From a checkpoint of a small transformer trained on Wikipedia: MLP 576 SwiGLU.
Each number is 500 + 25 x the weight over its row's rms, rounded and kept within 0 to 999. Layers, rows and columns count from 0. Numbers have three digits each. The size before them is the row's rms in percent of the matrix's.

# down: layer 2 MLP down (transposed), 576x224, rms 0.0367, rows 110-184, columns 56-111
# gate: layer 2 MLP gate, 576x224, rms 0.0434, rows 111-185, columns 56-111
# up: layer 2 MLP up, 576x224, rms 0.0408, rows 111-185, columns 56-111
down110 112:491483450508496492478490521493486478474492500493461475478488537553524482511513534499507501525467478535453509500464507517516492508488515470480474490515496458512573511492
gate111 106:515479479479477526511505511466506498520508542515497512543508497575448505530469470514521516455526498500490505507480526479508492503472530445513500521502541503436495482484
up111 102:552523451508465502524514490462464501475482499500482503481514519488462539505547514469475494480480512547505525465448475472489472499579485499493529494449528462533487539529
down111 106:504490481498506453521465526469509458450487505553465486473483476470498523537508485493489495468468539493515472497513496480540482502514486456482499493530504449519506501533
gate112 111:509505460461512535524521507533503487494528493515496475506498453581501476479533530484509499485488507487484536485489472502445514503465506469533503467521480502486543464467
up112 099:485501466530470549557479552522464440480483503516501476480540502486505515447504512470479520468491514532457491514483541476502509481527534477521514469490488481494511523461
down112 102:458457499512492500523479493480546481502527503476456500500550495476527525510491496493489513513562501521473510475487484527493496502487517486512540540477456447469504513452
gate113 107:499491492467532500519540495511465486463502525514509505539496487536487497507520475508542482500539483516491539468495440459500477515506471453480516498540466525471515486543
up113 099:477500515509503483456510483466544542530502522523475539510529509485516477498503460480469517507551462484483499514505478532534527494502525483506510484522478518497499481526
down113 101:510460482508510529499472522476510507482493434498507507499444490537474476515520526503496473483505483513476539555507502504511543477477492527502509464475539517449493511494
gate114 096:508501492508518525499483513509474484474473473496508481531458524484512499477505502472500489481492499482507483509495498513501540498518539568532449485509503497467468528474
up114 099:483459501511487503499520473513526499437553528516523489504551494487493440499521496512509475467452503509523490491558487500514490536474509460460526482497509496527459491541
down114 088:473516507466519491492484512524465470521512503498483552514409486499495519477487473500495484483494497495512518510477484502470522521510500497489493483489495513496473509444
gate115 081:481519474479461538531508454521524518456508468435487471479524550506495516523485533505524521528495471508511465486507510481503516473506500497496529487448471490512472540502
up115 087:519511456518517444512477484505516492526508534585483499523504494542510533469498463502474517475479487511551530522471534526484483487510521465494483452507517508481498472539
down115 085:505513479509502511448510487498504477503495501459483519506476489513426491521472497495519502508499514510495527505476466485502540477478478506459543516486517469502452466492
gate116 092:486468529509473509529430515507501492506468444530478507514495490484489487464469491519498483428486482534517497483524519470484474498565507471514518479464496476465524520494
up116 091:501514506495520528500487502546457461481494489458473472466500503495443525506479498522518487493527511495509518510491530471516463502573483479516472505467525471506517530501
down116 099:473547515485529494503501501494525458493484450470464529551514524517477518472489502545511471477480471505487501550513482530510490492509522501488495517465484497532543489463
gate117 103:481491516502524458490490507534494501535432494523508449473485496548529516480555482506483480517448532502518496493516505465487496518529513502583511494486500534467471542438
up117 101:535488523470496484513510507472486496495534506475503473515512499507500492458508528459462521498470471499557464501496511489521477509551521486507536484484484519517487504541
down117 102:539502455473474504511479524497508536478492499511555475501475515511497501482497516500494522497464473524478492507506515461507521489456487479497495496496521479502543456522
gate118 088:535481504495520534482533516536492506511488490489478472484536504505461479533552476522493487523527513525472519541462475504485517517520533526530517546522518436520492556523
up118 097:491540511554532435466501524473483504531501513509469481488504473471468505451476454521527507515528492519538477509473482570509503513497531511487507466519533498491484456438
down118 093:492524517494482471475544497471477527477512503499471512457509497519460510522500488473481535525479512492478516499470514541480532508489511515414523476478496492452526484530
gate119 110:519493479512498468491530455513496524434532514489528462522530520531513465523477466456495466547525516503426498482509459481437478499548507548486525515468484545522492514481
up119 109:483538435508476516528497436491528516486491509512516458464497479501491501514468460493517492532526499468494477487522511532477505505521546509543507507526495531577528533487
down119 096:467483475496504498495483499490485483461514514517502507470458513524511502492486541556487489489504480476442482539542475481500498472499452535481481505499506507477505483494
gate120 101:491542503481473511461546524504470481475481484562504492530515483529496474511482466529478486492496465533521567498461466473488466535468439496448520496539521505509498470506
up120 105:490508492480515508488497471534481556538500473482493488480497507469517497496490522501426536485522488514445524482525528510500550450511527520510503509469497553517517518537
down120 103:526506461498513527501500490516477535521502502505506499499469487524525513524500523514478518472513500509486504484512517486499635497471532481559469501511516495479521513503
gate121 100:521507495519507533503515539505495563464506499488495481466515528502452549472461512513523498483489488490492539490472493501476511486498502469447528522524467516486507489496
up121 097:502501467490531488549495458477468558514485485508494511479506517514509495532543488491518509484508520491540468455529496504508520525496494501484509440510538523518526536495
down121 094:477523477528499463489454505460527481481484491469479490472511549514502469513497517549514536494504505458472487516536466510477527476515507531492466526487486479483493466496
gate122 102:518504515485477467483524528514505496519495509504510511484507518522534447535555491469484522497535494584499492564498474501509481495533519534492507475454538462541515541510
up122 112:523530515508470452510540511530480485496521532514468542520528525521510452507491486481511504495520508520475477491447516493560498506525501525522489520503514503497558519471
down122 112:501471463458507541482508554476496442481516515447505490486507513534484479528517520514515511520461513521515476505492507516491504485516528462493480503495498519491531516501
gate123 089:524472519491492466525500486473528507535487502511530459506484494515481446454529423485492500489515496537507500505509486526460505498465505517487472482488481493477472473520
up123 091:505469450506476521484477502507413526454574487504497539512494495508513492528486518566544468493451454521516496475501466484501522545505475539530528476501545527504519522479
down123 088:513514498533479486511550485480508483528506531491471524478505490456475487514481477516551512532481486489474492491468492519525529496511486489561477475493501471472461509499
gate124 093:524516522495489477483453504506498506486506488529446480528474525537449516474510509502529474483491499536521516503505478520474488502507527527506516456532541482506526504514
up124 096:497497481464555516482512499468480510508479467513525513489521464534525512443535473498484510473471489465468506512480502500499495500520478494449521507454511514419500501544
down124 104:491442495524491534546485469532509500485491466514524528439579502520485525511528475484466548485487491492478521500468473503494505496501494472483498500477503515474521482506
gate125 098:476497489521471512486513513496517500517503459471493466507520488500495492533508544511522509501504551484505471512510490497481508541550517536540497531523549467527488505521
up125 100:508531522514477505504479532496502468551452540470469487527455504505451488485531518514546517491498504506526508516464503458518537568497477487509485522501500541510549452525
down125 100:478516512497484465500505527488537487465484502496474478496542474507469482498494507473529507495495513535494521509535500451512512463503510506490531508491478441515454518480
gate126 084:513547500519550557503532514507494513513485516532510476475502462507524505479472529499526493520505496488502496499506466534477520496549542507533520477545545503476497511489
up126 095:455505516459477446511518502529536514512495470477458492482518503511477512498492500486500486518454508488489464505519510469445473499509483493508465530459511507475514519499
down126 103:518472530459499497492533529498514502520484557522522497492481543463502489474497459531494519472461514482511483510530459509481478519533520496525480471530493559486514523474
gate127 090:543520456485478479514533539542515513521461483533468476511492475550512499513512466467492513488501519474501518531518515520477487464503557519502483467546531528479505469510
up127 094:493466492522471510526457508540477508546504454513483477510516507471506482481487527494517503525496451501504428525545496522508523510521506509498502501494485514521485534471
down127 091:501513475531509498477499504541505476491513442493506503473470531512459464483508507487545449496514469514496485483524504506486476471479481516517495466476493499493479484516
gate128 098:490491467485522496513470481516539473482499442480509484528524510529494523514456510514504488466480444483534521470532523493483489503499492492453490499551469565517486463516
up128 098:540493487467485473456453501516512498497501493495502468522523549521516509522487518527486470484493488479477476465511512474499480500523507470481486519505473518516508463514
down128 098:470505512466479458477510512520477492506502540467527523506478493497524446521568474487469534515517524478452504532463481515501485434497518450475523504470521482470503500487
gate129 107:509506449505511493464479500506520547483514511538483483553519545508507494525518493490508483491515539538461505524487501511496532524502512481509515463454514491503499482533
up129 104:515499572525521545484525473482481480487464493491450494515486547469541476527530512452482473517502466473520512481492487495542495557466509478483470529537457510530488450505
down129 108:503496458514522498466506486536501527485468481500513469474489446481488574507512455499515486486497514562461494507559520501501528483494485461508514481473491512486461519483
gate130 112:517516500481457482507489497545517454508529478516496520581474542499497488487469496492510533478470484483517512509552467528494504517479535495483488483485508496514512509511
up130 101:489501475503518509529534500486459485527471523486530502494464486468482532516491503476496503546512505481504480523467472492511496472513495473491504494532478501472521544528
down130 094:501509533478477516535492517537473556539548495532512488472509476490483532502470493467479472533506494479555504501518531504455492510543505505514489527509466543527464503512
gate131 093:516465452469519477474476502486523460437536503504522501536478529513532479499502498491476499464502525487498468485529532530496506504480494502481487521522522487522506504537
up131 095:517525480506509527519513518539458484546530485500494506500500502488479500453489487500510526542499462504488500473480511486527460490485498506512527493503522526517516477467
down131 092:543502479529507457488529505480495494509506473514508498531478519478515497512484496484473496499492555473562491516518490506520478495552507506474484504482489538500517529492
gate132 078:450517543482485491563507495479518490516519497469478484514481500526467509479469473458535447471521520479514502551488467538504480478454512477536498455462516519494468462487
up132 079:472475513498501520467488476537499478454493455517498522514464537511499512523520551524500511513524511489473532504469520461489518551478499537501496541527460454515535524465
down132 079:483516452518530479501498476504472537494509488460498501518501514451421480542462477514462497467514542514496459512529491513469496473505444501474542539447481528473477492485
gate133 096:508513499460510475479529578499508526517523481462456513506500486492529511522478492545505480513476497468522485473508504524461504490491450521474520470509516518501516501490
up133 099:475494534504450500462495506493520507502454496503493503499509501483509469487494508513538528551511500566455483533477495517512534475483502513483548468519480485552520462476
down133 097:520518495549554504499505514480473451476522453487500494511479506497508520490487506504523483494461532462492473549496493491523487529497510499507499516493422479464531510481
gate134 106:504514501517526511455477531496516494509481445494514507447482516510497516541521508486559466525471560464484517527474505514473518540527460469472498530447507463483514483521
up134 106:491497505505526508482505460494501496504523423490472491516508532554435504484509495534509482447459539438496530502486487461526484535503472487452536526490517515471479436492
down134 111:483497441500477500459491546503521505470527560514519491496519496478523496485492520444530509515502463542481534516480504525476520484487588475557481475482482458513493512509
gate135 076:527496458507506502522502477495437484478505513501523508550527523499561478552495514521525457496511486507526496458481496496514538487559474494446499496499510487490489511459
up135 092:507480507483500553515490484493496519467491488538494513494510519496425479512496552492485535531517527481501498443512514502525504539492436513499495528541491501544538505486
down135 091:492474452488537488463534511459528485494510495542486516490553498471535510513472517487528484494503470517505470554525506530490491496508522497481483480541479512483482510512
gate136 094:537471495513485514492500506527534477490550490490480498513479538451457526484509529505528492443491499497492548537478474486504480511514511514487486552475478521492477476490
up136 099:493517505520505497482495495519498536441511500438488492527530504502463479494465514512502489532505477466522444463528502506548473502474496507501510509512540492525502561495
down136 096:488520555489482512546557466492438512498499517555537514508480476462525534510514480469473472488485478496511516487503528497502481492512483445496516458521486468478500569507
gate137 083:471441520514461489528484486503502510477473494531514549563488514508467502481526515509439505475507507513493551477504498463512518498462473491488454525501468490511496502519
up137 087:503533536510465471512472536493542505508486491430497481453493503510539490493525528508521491495503515472470475502493513503527512496529550514514459483454509553522483469477
down137 083:497541506544471482499561492490535470479489514494520525523500526549450505519519475503503525528476498522489536484469494474491501504474464537464515482529471482497493488463
gate138 083:512447498503477493467523489502453525493533459509582522544532544505489495506480507486449497510562504529514520475507494478512476522520492485501541496505499510537469489504
up138 093:472452519532505492497465476474507518476482481533505493499479461473510509494520530500509514506510478523475499502507511475512523518460478497498531474474518487514459489512
down138 091:482493483503490518524499513485497459511505476519521494508497510550489485503503501528517496482454431489504481496536492540494492539482482509552479497499514519513492537510
gate139 103:541520503470524478529508500535469539491465538509492508517469493513488495518498483525506517489508482564507553498517512507500500531534516527483510496485526479532465472480
up139 106:497499475481476505496501491527486481501488498510478500468519541499546547486514508499485492521538487465477490524519471466554509485499526447478502472485467545486488504497
down139 105:499522512481458453476540506495511517488551518521509504540523536507525533463507486525499504529515474508516492434485451449500487477502503491513491517508490490472459492452
gate140 104:520472450546494474563470507497511529510479463491470483479495545523502527492476485479492447554467522512524490529582501509464506479500491527522508483454471483517471520520
up140 096:515487463550524462526490522485464509461494486442459473435517541516484498474503518537451477506481512522493521517533529479508515505498489539459542475445515480553492506519
down140 097:517538501497498485433508503505509495485459491473523522496519474481522471528491497509458508477548481497504536518491518508525481476484501467481526534499471527489529491511
gate141 090:545514482509486495500484451492492512506507480498458468503530531453515535497467461498459525507547477501531499462511511492514530508477525471509523472509487476513488525475
up141 097:517564516514530462498481486482513508495474543527509461473471490495504519493509534501527484500506482506505480526498484528542542514510521478522481481524479464462476498494
down141 092:499542537515506492532509503527475502509503528523491483467524530476518506478501517519489513523525527503497465448470527473508481504490530480464490483461522516481479487547
gate142 090:479490511501467525540496500530514462528498463499469474522465489478502525466452524489544502487508462490434499479493521509472519493494499478496528482465485504462460474502
up142 094:475481508478511506515470498456517501474505502505463519511508469480488519496523525498501493473570481492500485525495506477531498490474537470496457499479488444503494476526
down142 093:493506534499502519498513505467563489510499475495471500508436555478446489467474550486493508506502476506525484465495528504513495486521490511501504491471533479523507535447
gate143 099:517493472499467539513469506463521485499554482557488497519522503531518468504488540507465506506501503489471504494523493534512514530508506515530472535524507494493466474495
up143 093:464503514457474486484460480491498469511525476518470559494496496469530473460483509518474509517497465453480484483504528500506470514517511502483486476512491473526469480520
down143 099:547523539483494496498514475489553503505473470496528456509532523498513504529559531497478529492490513492471517506525513504497477522514477501490491466529521506552498489474
gate144 089:481505473479472533446547466566518423501489484504462485481504480451523499508501506560502476520449541507482476520464510497521468518527493498509491480471466505441472492491
up144 093:515505519544513525478462504518546518535454528509495491470481503538480468520521525473514507521523459561495515524472482490482518508486497498524493504490462489522466499525
down144 095:518483474521515490576533531506521523542486497513503486456494483467534522504504480547517477461508470448442478470512480473516544510514542496547451547481503475486489486518
gate145 094:467525505533576533509506514516513543497496506473462535473507490502501461506510507534578459468476533513513492511510483511475487524523483544516503482487506518482516476512
up145 096:515475511468489493500451465479495485476471461529531518525473553520476503462516503441485498489516482486516501463499478507500532529479500526513467518569519488492479484530
down145 095:485498482460511491488472474491525493494518468473530474476397481495512531479491459530538476502483492490502506511529465507494501531514459514509456484516505512488502499496
gate146 117:491466510525496484491485507494539505511544441496540498523435473490502472491479515511514483485485542524512489495504480465488476514529469488430467502494510472502563507466
up146 109:492524518518493446520517483490479502521508474497503477498493499494472498502458535501460522477526504502513489494497504508461499497552489472472509538443496462475500493506
down146 110:499481502483512490527488523510546444518476443470509479480527486517508483506480456504514503521476470515504531446450563489537451483497515556500512540502496483500484523546
gate147 077:469468526499488442489494498483480497496502510461468582525498484480463512483477452499495517519505526526554528469513494476540500527455512492495503491500469515521474416484
up147 086:466489491537494481487472511466516490506501547488465558547487497498428519494476464494559486502488481510509512495526469502547496528438512473521492461512487514526533463464
down147 076:488507545484514529561475514532503520483510525525490458515496532530552522505525523477491485473528477489484475494517511542541524572509526516520462471499521525515515537551
gate148 119:488538503490475509484508505476521525508546507542466485565491522495502456482435494491492482519501498508472482471552525559517520507503533504511512472506517448480465503515
up148 109:489542507506476492496498492473494503514527538534471493527506528483496462502448464478502510506496481541527519438530506523522467501507484520516510464507569490516490504489
down148 102:482463505484493500468491470502493510495495478473480491484511529546516512491552489517511498454494556489473522481457501509502546498504520493551411496491483480490467431519
gate149 104:541477526421471497512498519498514507478512490501463538522498525545544522475486469495493530507533460550490528482475462501462505473493521529486490523497495508480481508498
up149 101:563532506440479502460533556500473504462492536491484479503477524465491476440503511545531488518505531463503514452474507516505489511511492519477510473510529517519546470533
down149 104:478477488506520467484504526468491440502497512466490468517438466521492471502466504472427512570512487516502521494507510511527478501510488521498507530490495482484492474503
gate150 108:518477517555485483483509528476492498523468502503512498525477504518454437480522501473539496512492517483528532491494521509473475535525515524484472530532552520512557506496
up150 099:510500506504545538495532486530489511471538502486533469483495511496497497504503513520495501435513482473509501494489463482502474486519513499577494483506446486474471547483
down150 108:563480499470494520498530499492513488506479528529535507478429510468518443468535448504510513501466537485544454492477506525488496520515521494515506533490498512490494496481
gate151 124:498505496467491524491518584526493532469475488508495513530500576528518487499515499484513504518506487543505512471484455460467476501514433519502504519478480502462482499489
up151 112:519497492496469517482525501535483543506508537507492516488508451543497515493523536527489509479489487493489512502477509478531475502554461479533483539501467521508524501521
down151 113:477570448512499539505486518519458526517490480487475457487501483492487487497522482504561493507460496527500520512522511492485523478519536533502473492499471501469485526547
gate152 092:511512440510519491526491508507477502489547451524537483488474544477443499491455509508525494465515525482541510473516532522466497497528473525528471494510489521521468512462
up152 095:509521507474522539453515468463498486475491519504522504472488506496461526500510522492511513453525479470451516496432487496540518481482469516465488541510501503489496499474
down152 099:501497477473480528530507513511519524531502467528488509531512499507502516453496513503434503505491509484554505450505561511484520518523513492531485514498489515521464555498
gate153 079:488500464495446472540487509524545555500520492536480486469535491526520485495507467488512498501503500478484493514544525535555493475471496450553503498475509521510487480529
up153 092:502533464508499525487509484508493504459493536497545489531503493524472492459460548498453480477523511478472525507532532478446522451470489457514525506541494456480504516479
down153 083:474509511508491532513495492477519533498457503492497469489484564519475514513471495501550483548488505503470473493489482488538460502467499522482532487533517470527503510471
gate154 103:534507502525470522519464509500488486495499540565491563519493486524495471516539507517525497503501511541497544472506491500513505487438479522479476516510498477480482439535
up154 102:491483497535447515518517531529508505489508463479467499539483516515437517507497536512499448509481495526489465520482517499529478520516505529498444493531536497547469509500
down154 106:476512538486496502484499512502460510505499504521453471460555530501501475493482510503469481498454516514498485470455553473463501530496478504480473473506493522524502500471
gate155 093:523499517513492526510496468522497515507470508509516553499532480547485477511507482497483544507513500514488551480518500451512524528465507492487525501458532450474537560503
up155 101:541498479520508474530519487468483464499487501515477489491517502508528533489536494533520526485492472471467515493458471531516491497512508538493501541504510499479452503479
down155 105:491491457516527529489520529564443496516551476510498521497499505465509555501506494527492476495495494466494503519464524528501526497484481477535499489484497513501518503499
gate156 104:502482500539512476465502454492489483515485487508537529487505462561530543508512489476480506488466502517471557504464499495473452533535502510512482532495479511521494481486
up156 096:465486489518447518525505492496470538489494481497493496454488493503470451462493514503535510542492531465531497528468492516506491530475506471489480485503519515463512521487
down156 097:490466542520506537508537481536484480524513473517511516492502494506495554473477497497468493510559515491514475486509483476505532469501495464489480478487554480463484505546
gate157 089:530493524509498441525462469486490518524505501510506462465484466480511507496547477467519500533501490484501484488555489492511524548443510478522473475507474508541458507482
up157 101:524563475496503504534525508506505535497513543483459444498526483492503552472517501495493476540495498431487485515483518488500489484439488503507500514523483515551503551543
down157 096:498493534515506510511477503477541459480480500508512493521554510510463505504483544494502526491531526508446487509488467536494525469473482487450476493452489482481504494485
gate158 115:505488475469506477444469533533525539508494484531502505487441504503480480468486478543533471455448512525514565536531460505506508504455494523507473469464514491480521499522
up158 113:468467517546507533442528451496481495492516494502479477489537518485465491505510501501485505486508500483501436480490477477474472542551488519507535510552463470514493508495
down158 113:493489451494484497478495588541521515494456446501513497506457557494510480509485499465540468492487529547547513494526474533534505474494491482532506470459485484459470507513
gate159 088:539472507505522511464488515495540504495494477549505500508447507503556470493479490518456507512489492525490486490513490488498533492538527551529513528541452537497503546472
up159 088:534478488535550492463434504485497515521538504501540531541507501491525423498499474528506490487494486538531501472521516479536521496492515527526521475495498536502498468497
down159 091:491492539484480455469498512498519505459474521461506520516511481498478564548521536517475500533537500522500516535501530488489502454523500514493474467504503502486445463468
gate160 115:497470499529545494462488551484502455498476497506496543479527532507507492518524505544521477441485517513506525503514488466499543488534492513442491488483504509497511467486
up160 107:507519487547477483506494486447485466488465512491565509494490433537482508525480536462504449495519487490467524472434486499477500484480505502497470527487532548508489483499
down160 109:502469484506511488511509522495489502504490507484501519484484481525540495509548503473544485485518518498514511472504466499516535479533523515511509521530475536495487519519
gate161 107:520492473542493505497503516504516488490504518495508497481519525532469519480531506526506455448471511489477509530517476437526480514479490511524479526504510499565527469464
up161 103:522491507446538507538532498507518548514490477503500469496472525493511458497504530501486517511518536535508452509504536523491519473471511524526487527480442483490445510470
down161 098:512481505490485549472511502519511515510503489529544502496460532490524461523500533464491477470505467438489515485523490537497500523524509485499508476497457528487498531528
gate162 093:486478456503504522545530520520481475503453512440508490523511504526481516488462480536533463461490500473519521498510524470496470519481481501487498532482523479507488496496
up162 092:485503481512541519492536505503450496510479528494546457509464470487435494498457528480525496507447522489506517472493473504490486532556493511490532502533516527476514513533
down162 089:479492490501501440511489486480484496469523528486446553477501492513508518524496477505534510506522515510524495509489497510484492481510502498505509547516471450513530491505
gate163 090:512486539513521501524490521511535543472536448478471468508462456501473482475498501459484447530489556487496468520518497502487474492493524540477535530464532464493515550513
up163 092:502470478511511489467489501512530530525468553542511494472464496504515519496474507504538482513531511531456494461535516478535498514482452530481473491494468495490557500470
down163 088:474508522486521484547531469492523505498527462497475506515462462495462497512482469480466503538516493504525482469472501524495457466498495510482525507491480504480467482520
gate164 086:503543533482506504503537494540561550516475514505506500480466512491497514482515492544550487455509474483491468494521483524427499493488459482479514498465494507553506511514
up164 088:463499501439512496517455526509521513424581486521484524516493486501494496506488543502510502506534503495543485500487511511519516473571504466481497555476521526526503512544
down164 090:560525527518453455509518494560519531515516515477493503490520508489487515490484444517502548506474513491490466464502484495508485505455472540490514493496493461482477513490
gate165 093:504541515511522517461528498447495501519477434460495527499525480485520511500513561512522464516469494511472492529463493526480482537439492460503500491534508454480472530492
up165 095:497473513500494472507495514522526528481517448508487520479493479479500488527526510493512501480510502476484509444518527528534487516477506567523484512495506515532518500455
down165 094:496516532490499500492488467489520530512478510511513505532499534518501528476500529482501515491533454499499529481501500495503501476511514471553515511489483477492491536490
gate166 110:500530530502528507497516505481551503456459500455469467476508457500490474503509518510493483458490546536515540552506478523468482510516504460492500465518510489479511496492
up166 106:479484489493515482437489506525515478553527502460428484469503484474532510497475506463523507526517489482509518498502453491513494516477528549511502489447491535486513469499
down166 105:509497498489568459479478532503526545436508494508466513511496488493508481540471530522538480479503516562525531549500525438505518472508480493519514532527483548519492491503
gate167 083:524524506472477458497496494514474535533539469539477470500501484519448493488520501500485481528450491505550439467485518475475488531490505498491496474475541542504474490519
up167 092:511509502553509527470476492448523458529465498537517551502492488504516464527500460506474486507486505489453500519471475511528447490462518492475504464493533435506518495509
down167 098:466460478479517495532491504489522497441529512495534513495573508509507502513506474524498536481528499477452550483521519492492456529564513513523492510488526520489522489529
gate168 114:526484474490485516495509548467501513498528517495526497489491493543495536506458476539525459508449518531535516501497489479479513518496466494505488496487516433500469497513
up168 106:556539465505479508498479470492497492496488504518478513525492499481542493480480469502538491497534501496438494466497548550478555469503500492562508505542485475535474506511
down168 108:506515513526493515483486514538492533532492474538527504505510474538500485466466473522490507480515497464512527512452567475524521495531514481486508508480438496504472491482
gate169 106:502513528499516482531532475456483444465506519512505528497487507545491534523504516511519482485514487506507544480483435537525531515513484529482507481504550526485486499502
up169 100:523478546482568473487493498525490481497495516504523435456472489501490457488521539499527546472508515473440442496552525515490472476528448517459481517486513495492483483499
down169 106:521539480502488480482486474544524520482505498507508545543506528490541466509494516526501491513503531488515503430539516515544485497493468522478515513496493486522523508520
gate170 095:503520472460524487521521523480521456493487501500487530503489538527498550480481467494556503480571440534478531500477507509492490512473519507499462522517518515462486512495
up170 098:505469513530515548476504451474500502472492491454512467471504499480481530503519511507508433523478536488518520520520476478509462497518465485471526495496501492515523508468
down170 099:502542497502500496485508463503481496496483547522504545447471472457468543440473477493527449552482520473497503552530499470491490525501507512501503516513531497465540481497
gate171 079:496467515515494477493520527570466508461512485514491515502503483513509502533496514499482509454512548474458539502479502484494546477550496516507492557447521517515478485522
up171 090:492491521490442518485494496494506505453533487501457493514534518492446512507479500522503486514494463526518533497503472524461503508530528502532485508532546541534506559484
down171 089:484479513513527456524451475517448564531522508499487489468524502535572530493513480488480502459522486486466508501506511497487548496498521495494458485512505468480499477513
gate172 097:527484518467504470473499498489536540516491535542484514515492513454517486509508488539511499536519503480483493494492443487494486492484476498513525498475464527486550505471
up172 093:500534527501528517502492499500504548521486505488449525520503469479520484511522463499508528503523512469496429507519479509558470477488497503543497452496516493500508558502
down172 097:515472529458510487445522534469495478494495498496500503522567507496506485488487504490497533509541487517525511487451455498524487472499507502492512545533546526466464502455
gate173 110:500474450468462488525497510464507500489550512526527487482520538524528526487527529540553505521479489486468515493487516485494505535505469504468461520536490514464510466544
up173 117:561513458458500524506488459480515518492480504496521476481509561505515484483476520513545484490517502501471456533480509511496480507487489506435498479468518484506489466441
down173 116:486505476525456481494488505492510463538473521517478490526519502500536505494528522504482516510486513466498520513499505495483442496485435488516478453486511508500466470450
gate174 081:479482501530515524513501473535513491496486490539478453530478516458479478500486532461452539497571520513510487494466528503450530506505518551449524500513524494507465524483
up174 096:540489512510518496511470509493517503562547508501421512483473511500486441531535488493496510487503515523533483487489492538510496514480517550506488485543511533519475477473
down174 098:496500526557500510506463512507491532532496507495454482540523498491461495501491510452512530493566506507476536525507552509463518483488464513465515434491518505494459488491
gate175 090:511475514470519490463485501489525521462525487477482458503489477485514520520542505551490530501503533485507485496497447451501548508479526485517476483490493533509468478493
up175 100:490441538534509504519483479489514493474519499495505476497473472513499524478481511522506498492516507493474528487477514486508512492500472505467500484462505530543474459512
down175 103:552477546530508534451514519471506473482503467476527522469508477516512501502506493528479489517492498499435499465512488494522475484511500474520498484491550494496530494474
gate176 099:498489551527495524487529532491528471488472489467540484475523494503472496547508516516544470469502487529532530476497482468532486497487507454503478507520455508502523435511
up176 105:484539495490515464494483503482551482503456518516528503418495504487525465517481534503502518513539484487482509500488512507498532443499521494521510486507492538500489475471
down176 103:509514475490501484509454518489513512497482535520495502490497495485521546497462526490500527464511508473475534530508498549517596499494499476534487502506450542510462507501
gate177 115:484472489517513520479529496515488521451496475522433496506509485498486506464464482473551458486486472520444518513480484460437496529522477533481490546497469457507491507484
up177 104:477504489475507497486518510502551502510455463536521488525521466536471519507495494485517472484465521458489488507471525481554480578513478486486518509523470497494521477543
down177 099:499540535472513454513550507458472475480489489510500519523506524481458505492494477486505429532500475487549484486512532495477440492471508508512503475444503509500560527511
gate178 098:495493494492498482499507481486554501486458468497483498535482538480477489477500473486471515507453549460531464479477496526495496511454529497471512462525498479509512538514
up178 096:493529469513456516532487472499496475531529504495480474494489436520495485483478503459522477474545496475463499511507510476499503484494517527494477515522481491469469456535
down178 099:467494536493483496483492515512526460484527455488485520514468498574521544492501540488515463523465504495543490514446528516495517490506478503486450464503491513478512511467
gate179 091:501518461523478515522468476520498558471528490487466493520487490491510493520483511522501450538536474525457493485527462530502519538503493467487559502476473448541458523479
up179 090:486406538475477503484486494475488495469509456519543540514536485527492497529448513530477501488484477482527493459511517460557512545506544498535509531533495509497476504539
down179 083:527565529488498457542520499505509541519503517497499517512546519455514510494521491535510448484501517460480471535475522514501513453485522509473489463511492532464532505515
gate180 106:547444517516477529524512516498492497503501498521513493496482485567519534530533509501513513478504500515495504498505477455494510512474494491470458490523488495504506478494
up180 105:474533514474500487539513447514508431512501516474500523512461460505489505479500494509505513495505497494515471552515513487557523501530527478517512479497532489470505485469
down180 104:512464497490476491483537531543463463520504480490498510500515500471504531550498483530480530460463519505489495540491498498481463493489491455460522542524503507536502488499
gate181 095:491524495493532492426517503493527517468459481527494492502499490568539459464464490486487488568513506530495528504512512517518487502448524530514515502560481486538464476493
up181 097:488530547509512530501512525533514532485526520501543515513471490493518509511495531501484519541509498494498476492524502498521499506514558528470524505501487530519486549471
down181 101:525508531516516492476467507494533428491494512475501491532506505490489481483464532476506550457500510495507512500541558522524543488499504475527492486517476461490505521477
gate182 091:516486510468484481488530546479509529513488491470499463480483498508493486531464481530510475509531521541484514502480487531509497480535472507474493471509531505510492467446
up182 099:534518523478498510484494525532498495478461449481498489497489502540466458537505489470502502493549487551483502494548483510505514509572510532528500543520494521523547555504
down182 101:507475519499486476508510484489498481458482522519513521458501518487501499513498525498487464514532521495437495529509486502518485456460471532433508486532482466513507521499
gate183 103:545520509539534482531516496474533517505490489553517502540490473528481491486519463511514489516458510510534508488534511514488489494513524502501547509535502502488539511505
up183 103:456508478534529476483542479528457510482493489474518497516547507502486473488475501469459534497526477518518493473501466486480500477500514515476558502484506497520475511501
down183 089:505530451514473514481503489455524533528492479525506508471517481463512468472515458486499511500470508479521457526481543482565513535507502503466504510447502492484446495519
gate184 100:492495542524523541489505488477508486510481542480512505485478484562498515489517478461503498507485516506495499526529513512491483508496506473499481502538485563493511534529
up184 092:537527489491531465493510505492466526552513492502509516468499495510486517494553515514497471544510502500519495513491508499495511510499480506475477511488501527476478517503
down184 096:498536529479496503490523495465471537474477527503538501501469512496525518503501465535533484514527495531513500526464508517528498516510522509477489462513517531459524505484
gate185 089:517499516514478530523550526483534536487486484442541482461494504484515461491520535476501471484494505481510458496503508515484454468527513530500544457469479530467518472529
up185 088:511433486495517496496457525537507497486532497552514560507476456528489499544493505534494507439468487514517506469521512460543492534480445484507471514530487520471522483539